Weights of a small transformer language model: 8396 steps.
Each number is 500 + 50 x the weight over its row's rms, rounded and kept within 0 to 999. Layers, rows and columns count from 0. Numbers have three digits each. The size before them is the row's rms in percent of the matrix's.

# down: layer 12 MLP down (transposed), 896x448, rms 0.0526, rows 867-874, columns 0-111
# gate: layer 12 MLP gate, 896x448, rms 0.0543, rows 868-875, columns 0-111
# up: layer 12 MLP up, 896x448, rms 0.0548, rows 868-875, columns 0-111
down867 098:384451475384474491474461471442424476574500521409580573445405502523557504446519501559595468518538471494487427591502523470505442488487633529448569494549510368542465422499507400527579578532544491534518479428527468512507525609589522549442543551560543419509548525600541457521473484571605571521506529504466449589472516455555467536516505532536
gate868 102:502486444441435439515514505515512476485597415492468527480474480490528563564534552517519490577529484482652563455428476587558486480369523524417581441482426432588490505476485491524524447466444470437550460390558509509501473498421492460501572466407513483505444497471449485592556459515437457519577513459495562546560482463512530509593524489495
up868 098:476417477421607501483387483375486430466517521512472546437497544516470545516546535489491515558541525581559590437475555510461507446450507557507515526518494488520423563500512524497513535454506472508515444509423494470470422519499534475453567494450515494542490497488461414495584524496468492446495461540495515522575527550477502497619561493504
down868 093:458523555554478583469516473522481492497475448514598570508512468499468487476463481563444427506463524519503422532506497473497521492512400447405506531547507531462543429541468507496432505558500537529521550553468488529536487500520495517476459534519527585528482451533529534468452477560537549569452489504475436495468283464538501465384482506524
gate869 097:489450486549505448471466451418382465473435436539452525549480474512501453496433526504535472449454484448480489512483491553500490482533484469608413422508427515486470474395501451491535459477459437502498543574488515488530575518513567519480512567482461506633517504449422562530432401485565443500520470477437470438527500534546440381500486554543
up869 099:495441479521454547549526466451522498454428531492441504596449443534486511541556459431523475438529470432573550414488477481395529517508492529430478454426558435523584493531410567411394431525495527492536399500498525491426543511472463552502426496582566512473406551515440502502455511423495500530406436491489558549534443451543587520460451557476
down869 100:455479588427478469420481466484483484512547491428483475524497620472471540552564510615501445527558421469520487625499493460504533428552465569488369450533506420501411583540632447577607504500518461520406415563498471518531485528545460527551518511459478553523485513552440469450554446499407650450489555518572545457572439493460565459597463527460
gate870 104:455529486520556568475411490458466450480556527483564517455441604524650550513480557489499473501509543452471522465461538521412489451524467447506467488429441512482546510487515463414517489543444475553470453591437529487533464488512582447442476579518575459466395465454547494579536481512497519408509582516432575541515553469455506448576516410499
up870 103:570462533507520495529566461552549577505403531603482456583513435523477476519545476465544491499490499491512502574461509482524519517449583521587463373500439527507472428487479561500539499442446462555468490528441446526487536531490568435549540469465608455603452533463495456485429528517547442405531437367547526500543464524495554493458495500522
down870 102:484438497467479525508582539555518517572524539554451538399550450530490499491573452488450526558401498473618500565545518505492526470487521641556469554510473472444498408546423473473443465472543551540538562463487512567416554484556437398369539466520549426537507519477530545534408542619504559449498478497519537429374613488536498546537502576457
gate871 095:526546466505493524391493481525497582568473508536501568389507496507550483543577499547514493461408527499463506541525510455445539496532441486588502480534463475511555471531590588563458566495507487467448550550482590533422508477421525512514374464566519517541487528474566431455548512619415472604435466435505595535508580518470581500508445431571
up871 102:552455480526593531508526465466507437491436557466555454556478469510604427474431462551601522468447509551527495490471564520521582518568463458545481545440504519409495519584562511458536486530433581459492474441510436495495466491485450503473546555573627527540469475410496556544490516559507517513414531512531561462529496547552429525447609529465
down871 103:420604552447480390489469492498433555483543538433597527385448477452435426511508490461608509555474557500495411488439517516445484498546494543511562468489492518550579378444525472515503464526500487507480454435490477494493527493485504505531397504480497448488496481505463565491445556463498502528579460538603503453479753521490518496539520534543
gate872 097:531515454441438465483449483476371488572498492526475586485485499539462467566417526471535429516643498441471441471537511515517608404560480389470451461503451415490538516510522510550503524612541452468543416491481521449535464603528475562523502445506447629503528505450531473532536385468409546432529431473515499473531478526468462519431421497459
up872 096:368440436499520510476513452488517488513500544630465573379497578497475606527530445510487529542575542494519522454518452459560518519434442530433568464520538508491517457468470449548477540489502503441483609460514522438499326562491502554519453537529544545540550516629489437475453442487500500534486565517502493548458467488609599457500548545447
down872 097:433414477342551461421466435466331525528532603521539471434494535467525534513466491504545462460619478531454512505617542472536445485522540494415467576468514366526441494507498482434544569514478421527512479578516457471401416509491539529502503488485529393499603522575509454569503507447525475567474563464460484478483634500472495481431467503411
gate873 098:459460560475582537476383399444478346473497428466476556559431566542498475491482525524468453520479496531470396569443557479541436491447503413523491441575487504439509532486384494519519490514548511508526497469557362533475448394563417496420588539551492521491529457556525463523478448454566662492433471521487526604604525529574534530576546442456
up873 100:468457461605523496469498460472436531508449520462495512368481482426419529515530450502537498486456611511533490481467561449524585517492458631372447477525483460459444544446429500590488484546481520527454458528498604449531515520422462477446516471490535520538482472594475443569507390464568424606506512579527448462474512455497505489569597530497
down873 100:504442438517579569567513373505505528429471436483503476469449564488554507537475498587473550587431549524491532434505417524422449562507486456525468501563467503618463469492421516459436526484500493535504423483489442515469459490397461477554522609553494538482539462495533560476452520472493459501515511496474407464534687477558518532470545477517
gate874 106:493469524569475556378565451491509473403481511490552491496457549451559468513402470403515459465507483519453480504414456468500558455607427492493406507496466446485522395519531351490553424556487504550497443546479465460582525525527562503499451481517529539605462455499503491487511490563508527504500507512449462536561497443567499573460479502566
up874 106:545514506551484446580490461530476510435508539519419489467574497508427556525506543468480545519567380403534490476571516518527534443454600589458583384494526472414535544475553477482400492444522518549445488449573445487485560374554445514592510488511438467504574597534433471430525463530537483512476610473587563496541498583511540452440567546493
down874 107:454509549547521435507435414513459435485464472620501524396506546486490561558540529569532431509482442475481532508442505487458502588511423493452537554518447560486515446537485496543434404611567415598513601427428576513475494452550513460542455445529509462517567431587509466477578480498535507480530497464593430572512632541534476484466481486472
gate875 097:489535421504508510435373539411320489483504557507544494453476489550490495532481515605531537527561510479424599530493432499428535456446489611555448532486499498478576524381468526461486456559450363529507386583489529539510472543577580443480496462446392398467503523563416551445434488405424562496543505449521417495440472445587542478503446594505
up875 094:445460533630428486529437480501477528505503480492433560474427574557443513541512552439488447527568550504512476473333516500487490497544486517514531445534541487429443424492518542481525474503497446529515503485551473499406523542473484449398457545482512420511515571511552517523546460372583601471552467519457558516458542486412470496559522476483